Each number is 500 + 40 x the weight over its row's rms, rounded and kept within 0 to 999. Layers, rows and columns count from 0. Numbers have three digits each. The size before them is the row's rms in percent of the matrix's.

# gate: layer 4 MLP gate, 2048x384, rms 0.0956, rows 1373-1394, columns 0-95
# up: layer 4 MLP up, 2048x384, rms 0.0954, rows 1373-1393, columns 0-95
# down: layer 4 MLP down (transposed), 2048x384, rms 0.0888, rows 1373-1393, columns 0-95
gate1373 094:551432544446470473495543530500409555488633489450456419479490515507514522448512479525570469579541557457432436455550510474418557478554500509497521498480431482486483523608477476545453525516466443506488526487536483553532508428515462515437447508558526426510502558531503457508547506469562485445
up1373 088:557477523429535455405452531457508463507520524554511495520465515461465445477544515505513553537469528421475483493530455448475543433549429475533506542483431540519470513504511504482478482568498473538503520526553490451514434490533437517531535539575521526490432571515473492492553488549489578510
down1373 095:510463508387455464518374486544489501529554528563476472461508486507425560556517511482500452551460481523517529488472525457487534455515397524526598451541505521496583517483583512500502505533446535547492504529486436463477510549538456490454486465575571487533483574587507477550482550576599552476
gate1374 090:485516552513542476518505481542418544463416412502428530444528503474497526532549469501501494508465441527469453571541459478532485488397456464489514556526527525547517493460462497481570508514547521448539463524483514535471496491516489477457481493528462494513479522483471485422544397471459556493
up1374 089:526522459476512590470560484560505447543573574521502429594529536549467482436475516450548491545456507466609545487464533496491495449497543478581530517505461531462479451490548579490519502493494470506500519551543525424411474502555539567500499521487518481451512441564483467552479505491538485558
down1374 091:561468517538489530496491476515451521569501555533474570485474447514496489483531462528484484502501549453513493468508529522531564525533545486523492483505495444501511467478608571481506549431525525543546469516465531574513511479482477487526501505524554516537512561501434540450535520514535512539
gate1375 103:462481573487561522534462578516575560477483499475521519506452518427509598477525497524513464503517562474371537531532425480502497524442471425495532503554455544514522395490517500485509579553538479431475482496476523500518593543528503398471450440498517512439468487444523486398493498495558513513
up1375 095:519464456449483497477512511518500555553571530505471467411560492566453427521550442502491535517466479543589509481444527529518587520492502595511519502489522493434442551532506528535459429458494500493546495493498524523539491433429547587508561508529536615561505491493497499504517485504529475497
down1375 096:528503486477510519581579484518540507450528525503398500455510581475515512493478397508474506498488561515539519427543547535434498493491492480447487487504553466504479505483500500494557463460544508472482509534483432478427505536470529492529577425473518469499425552458519443534448519459504511499
gate1376 107:468568596525511446552477588531397490464493463504433440522565487438496548507478478492512428519454538491534550514514542541516514536450517569429426475537518511516469503436554454498540557463515529526501495502479503580471532477462558560509538462421501528472468490538494535553496440488523433495
up1376 100:499481426488444560426434512514443538399488490498538550465462458578534533536511556472485493516533462539477417519478466560526522549568463490454521381466486481502514529542567556432486476490473521532498487487524488566463405458398517504548457487537515521511523470479491550458507494528535468507
down1376 100:427481540538509549482541401477500481491457449527508456533550561491577552529476479485447491484421525506483471530483458456532435570464525528508480448563475541497497473512468536507512609491481471482437543482601564503516527503465507511490476470530592482490474483502510497483526524478521481487
gate1377 123:442497562563534472558473503485500462522550474499499487519500491539570490513404505500534392552525533450517441469474458562472536448467541524529486491496516540450488505499500464481452443518523510478491488511540500492496499470454502584499449491505464561570466444408468544470508548455495455451
up1377 120:534464556582465572438512514507532521499535500524495538547408561457434568469478471535494649526558459537523491466497528529561519503507488560538498511513494470571470524516448518490525492454448476490512511511419612493521536511459555521478557525529522450486507468520555512512458503516579524595
down1377 108:525505471530483637482490500475501507462552473484520497554482521491471499445558429485541501555418493549484527606547465442497461510505486518519550530460449548479443442596474545484500488450501548535527514479502510500500496523542506471489552501433471494531490551496546461623525496530567444456
gate1378 092:451503478542518552512436472523532502477509516555548545586530492409511503499474521540544516594479517456489511525519496535556527471456471565505567531467510490602533491520484493483545518479512537443551476476513478534420473577523512452510496500479538491512481452559445567484555465492506497457
up1378 096:532484462525465471546480517463481425479442461520585431601530487535509495516526503499502494525516516509445526492609519488522494503519510498518521556501502522541491514571422473529494452488482492495554493541543482465461445554543484457500507497484508496527510534499460505438508493458471442488
down1378 095:553482484474468500449493508493505491442557596520493448468484467551438514493476506457518516549517421476513524397427585498548598487483569509449472510458498468446527426463502435511546509456533509529461534534498495612493484518519515485489467541538543540506451417530522495495480489547493531498
gate1379 102:529457479410500517552539464516549467467511553557419508474489457433520499528469459525479520517428566526516403524531506516578502509500499555469408452472554404452531439498473519583431508554504506518573500521485549472495429529550484525466461521523483525566536506474541472547577474477454458460
up1379 099:565520591480550493496533443518552442477464505519515531504482500546491389564507472572452503437477535486497509499552494446575476547439517477483453516491463430470455545549510485551495473501542544530525454462483451545496463444511494524489570457501584449536505497529464468517476518549457453456
down1379 103:591491483507467486489486511413467467557448519523453498489518415478531480535553406508433451508511533524494511450467517448522489501475509519499493461554478443516536483525460505550456465479512557453523539509564586479460580496430472530433438467516502482496521556377537539559536460442496571463
gate1380 092:494585437484492468490535492496394509521524514460522463582426513528481481517489604516553495476506465477460464540497501536464491539461455574553536530542531522462463453551522557521525519545566482450482468499558440470532489634438513501492555526461525421531505503452531553501518483485452533514
up1380 093:532486523529510513542527511445541517529427485478502565502591461478505475486485445532422486494492454485522511494485505479529528496507422449460501500473436479555532539480470469502457508506464527594542541462413589524502503377561538508532498482530492495458538475492528475472426519500579507503
down1380 096:433507500533529506503554490529551490584465401572494516440446446501453497506497482457469515520534504451484506481445504494507526534466544403467482490463512512524519442477469526472440449560510552522524526534547471512504458491489534459546443532540422457527553487489549454463481533514516520457
gate1381 092:431423497518477469421513408492499478470515537462538550515484501479496502545530497528455458526543493482447492474516516398525453526457482508496507490493496468434532511485499456493519400539455525539562459519484458541578482523469502558541544436497443495453497446525421533443491567486458540520
up1381 098:541564523487539558594457612507480559518485469492504479505526474468505495475493448543583554437460483529533516521494477568528521482533586509467470507476478498530471520483525524446487575464593515478396448450502603477469523446519525436466480565475477523489526545471573472526531497522510490429
down1381 097:496488471511528529504439542526469504436530466488484466513515440460519513471506463515582570516527532511558449442500513500552579488482539467471458486556547474456507466435535473544526567477552491510502545495536473456514542505501497542465481468496444559534510485440511534505583465523506443499
gate1382 096:450477477516481519433495475579541490499493529555480488548453468414511544427493487443502505516444529509578569563519421538516434457493494534537533453493452499548508464454479467492509504459470485480512441573536494484472572563498544497478488407555440514553440528515518475537584439493473484494
up1382 101:520504495499545448578426529459507520493507452459548479430486561525476467503520465568511441438524506487486439461479546505472517487496460443461508507477572490459438632575522535474514535515453537499470524417495517411506472508478443518507465602487557525475533436460493479508488614472526518483
down1382 097:532534551457455490531490499544496497450502530516438444520526542456571557464546557501555496453489529498483473434445530551475482441514583509456515490461510414547538501597510578465548429458531465509581513512561419488519493558511571547480482496504563450532500423413496473532475484429528504495
gate1383 092:585436484588485469512509481554507515519524463531508477438420513445463561447463500498539513476491563482475521485494520507501561457413576501521531408480485475467512548471519517552506475463500446459504551513515433512488570603498518499470447546377468469479503468434424497517455448523522434489
up1383 095:496599496536469428521448534490528509523551472512460506490493482489437512517485467497502544471448535520529509538496491523500552447489508482490478454507478489549479501497511543561509565511540489585488512456479467478553558461491501507554472532526508484420585622525501504490534463502550416474
down1383 096:515507469509495513521496507496421430510546551446460556438527557561449539524488467469440465502550499527452535486484527462516466498505492554416479528470530517540441513544531536472452536476533462521473505518498567516429490467495474412540491551532524565504510508543539464457528489446497495478
gate1384 098:492468530477482501487447547511514464480451485468469522490563516449513442507548559515602499531524478482485437476495538427550580488609482548469474452511508517451465453505545545499509536535521518551505528465527480481463475499505519456508546517510508527481434538537559447516523539489557529545
up1384 098:492444523489523509482570542526471545477456559556488513559399457477451522458437551498448552449519501509525540467503470507486494552457486375440485493489557532507451593451499510482462457524446523448477557521477557580538455514524482464421446467422498475529519471507486518536535533508480459451
down1384 098:498554528522500495531478531508508447513426517558524547499462442512486517498494506530548503500519576512544555549504473508455473482472493611461511514472506477478519500537469493474536462513546463358367505481516593447612517461449455511482461488532569526498567471495462479431494495539461459458
gate1385 101:463470571422517485543491486514487361531551493505470574473488557503482516556486489508519497530580542516520521532456494516414527504450505464494504553463473475514522492564523500500468466517458474465471452538464483507449486552428484492485444494440503504506430561510504490525486497542506459436
up1385 099:489506581441538498468512486530481462520519513472434622456502564500435499492533473513540472570544514514545532479455488523434467455513529499529454542502466485475515510528528469561497507514412473451466525515473459488451536540444492521499494444487554502503507460498518441516495477526501478467
down1385 099:428559453460560524462469440567446481562521532514453545506552465481473410551489463506472399482472531495546480475489506526537471536484551481473431489538545485473482501480438527457419453578463469438540507413525451470514531527456476501521534477545511433496478516453487472475461483533560475481
gate1386 111:532482526500501518536527483426566507570548463512469579520608517534496467501440482455474495489558502540525598530520547488477500500527531498538463501472465493454431521587453553432537496440468502495515535549499592408459468544433540536435473508478497535520490478427545443508427510529526458574
up1386 110:487508516493421541463488537537529555518500514534518476497370450518531508524532526481570473519537519581529460467552475461472530573534497463614512463517497408548522506473565442472528493525468541519458506479501557455468471479549551547506487497541500460470488508526540530542480524499523451549
down1386 101:558546454485468606586447557503482480464517491483516504552489491435450580440578570455462575490557534479455520517490515467517527461552466520555531498532519494559466431531477497544495527480543504521506398542486532445508489493468446576460457454524517500484499511492463466472450517498439481476
gate1387 105:543501493503507482574545551523523528570555447442490542526487535512470521553505415508456584504523455524580483441525469487451415543490563519475511507489446508487517488477412496582491496487512561455435543486480531447486463471491459500540514528496502559457517478505547493486484535463530500521
up1387 108:564502514484518458513546564465469510560540478501478427566486555483483558424487479485490557481516489489545493442482503521502510510509589444456593563499436447493530499510456452592556487507544582495424527508498480440514477528456517464538532454498540519465475552564520478494500620488444484504
down1387 106:527542444530511507488503496457490493469528480469540574477509498481526515569490549526600500479499482464460526623500488455534468546455464506516479545506578561521441498488460487432516500442470421554541466536457537497507458459416566492533523532505492554555511476492563500516517453492465555464
gate1388 103:490497568502572503492518536492470524577504453552459523521610598501471477468524453490452530525484543441552490492547498517498501477509470563505514496505525514509464498563544503485531478523490485461446517510460500493496516499489485562518481476504484442499506478505467487527498525454457524506
up1388 095:519512538471559543561489541431496493468547436549470535527540538472460572504467496492555540508513476545530503491481495548489468485517476552563477470532572539466486457524497495529533545480444493458518444505477507466511521544529470526515469522468463467495429517553459503467487565453525499500
down1388 102:465536561528586509505515451472489426489523471573470467453502516482564502491515474525440505484497602458537498562535552527518523475599534500452550565491470486509484479487500442536540486538423498496473524483567544485489414479480451492477496508553479540479504506515446555497527534420490490532
gate1389 119:412453489512516485537441571538543487551479397497456461442505422537462478438466466406443466551518504475511511542577491548503450553502438548468501490497464482481423432436571470453486487493498466482510418549494443468543439511518483501639498562450474545548513536556546504510460486458475503468
up1389 112:440475551513542512516476509516511436525477445476463511483523485515477534497457480472513498547483515459496521530546452542565459557502384491500499465499485532474527481543554502451530517489521515463564498444536431622492535512536456523511554534444472486492482574463488518414481532466536529563
down1389 110:534506492557548525484501493485419489472459528472536477502466584474537541532481396564552439529477514410506582476463543476576540480422604494492528514474534585519508504498414515476482455492474511538538576490562545502594548473493543523435519514514520444463440426491442521512589518511478505530
gate1390 089:511540540534457506486478564544536458451442485492438500484476490580435464476494453477485549513476508498514492525427511486423556496496575490521571565503477450502515486577541504466563491461512475570501470441490517470601560471490448478485472554459500543471523485477520541420499551461499580479
up1390 090:495440488519510545559559503474422490420576549521546442515540468555545492435513548524467458502544465455467472538581477471490435519586513514463461496488583457489493501468554525532489505478443505484482473496530458431506457564507503540553477497506486424415548514550474518531473465498479492484
down1390 096:524550473447568472565614526560475522585529518529475510442466512495458484466508453493515573508527538507466541441501526524515382547517518454467445460509508486462506507551479473438581480514566501527579438489513512471461504503493517531558476523460493508477474504543545456533518459471509496498
gate1391 097:502540553455518467573493517486560455522492527504502530470534496524572475464471489472519527532482496571559442499508519522506615540571461513591467504554496567534597492582488623581533514525422477470481522487543483511498552523516499495504476526489445521485567559476486557503413452503507461497
up1391 098:498454477513477525472526441503510566434552515471511446469495535520478547496542476492412508459532503523488573519405473498502485457403507449395541555397500448424440522422510407474482490462546521506518526503482502494562454454504463546527542451486525440509457483532490417522591505450518514500
down1391 098:519490501502502507466490509510562463501476531486476466480504485470520537533553534513516501580511554514587584493514486556517520500446534541519572471549574445488517459536542517503446505498500466479489441493531486522466496543536450445451488548463509572461512537499544475523459511492421408466
gate1392 104:490572495474521437392526542475463530473486380533491505462491473477422479520544489450515503500498552542489452518512417523502509548504480459517543555427480481473452502562414459498581544461561578504458503547465501491572531423529531580596520557506553438453497565492549551508525458512450507448
up1392 112:440500490500549537527506515452543438495481520550526503499555443544486505504447489499519462462488476441497448493521520527522483477527527510524509481506485595523524515540471435507502529478484468510468482487500521526418444465477506519474446518540485562476479476518496566503390507553494483554
down1392 105:523526548478397464485524494592450593528514591520499475516529546511470502501494530485494467512511530528518490568464516466523540473477428432481495440532463555403560500525519488519495503494518523499489509462511499518479473517456498585490446564439468504497520465474569482595595497472536475503
gate1393 095:519507517474475477488533492561566450483535497489535483518550521498493514511522549565557417504539503559505556507512451489440482516449490535479540407493510476463409546541475532482474442517492464549454469511445483578517530542474465524510485588501488531429479549487498487485565526510488478537
up1393 103:477491524509489513471526538480535536520484602521414535461472436459480494462487433554500591520459501455542473456474456537524524470556559519515564583495511541517538468482552474491507558440497511518473568554522466516524443417566526544568520450523517494512485451463525489544493402496608485564
down1393 101:563434435444536511406443487518497565446476405530522507539511461509498538491463551473508463476494422534463459542515507511512541487493411516456505471433442466586550528460518472498524483489487473472487416530436548516494577534459491516503411465538546528494555486542523512519518455476414474504
gate1394 098:520405520500570531406479422489471546472503517346478472505527477507423446545519557544522490517402489519503495420481492521555520468529505502510545475467446508482486524521486552445475461530508499498576503467546490464586480513531519533432521511428439471531507519483539500545553445499465534553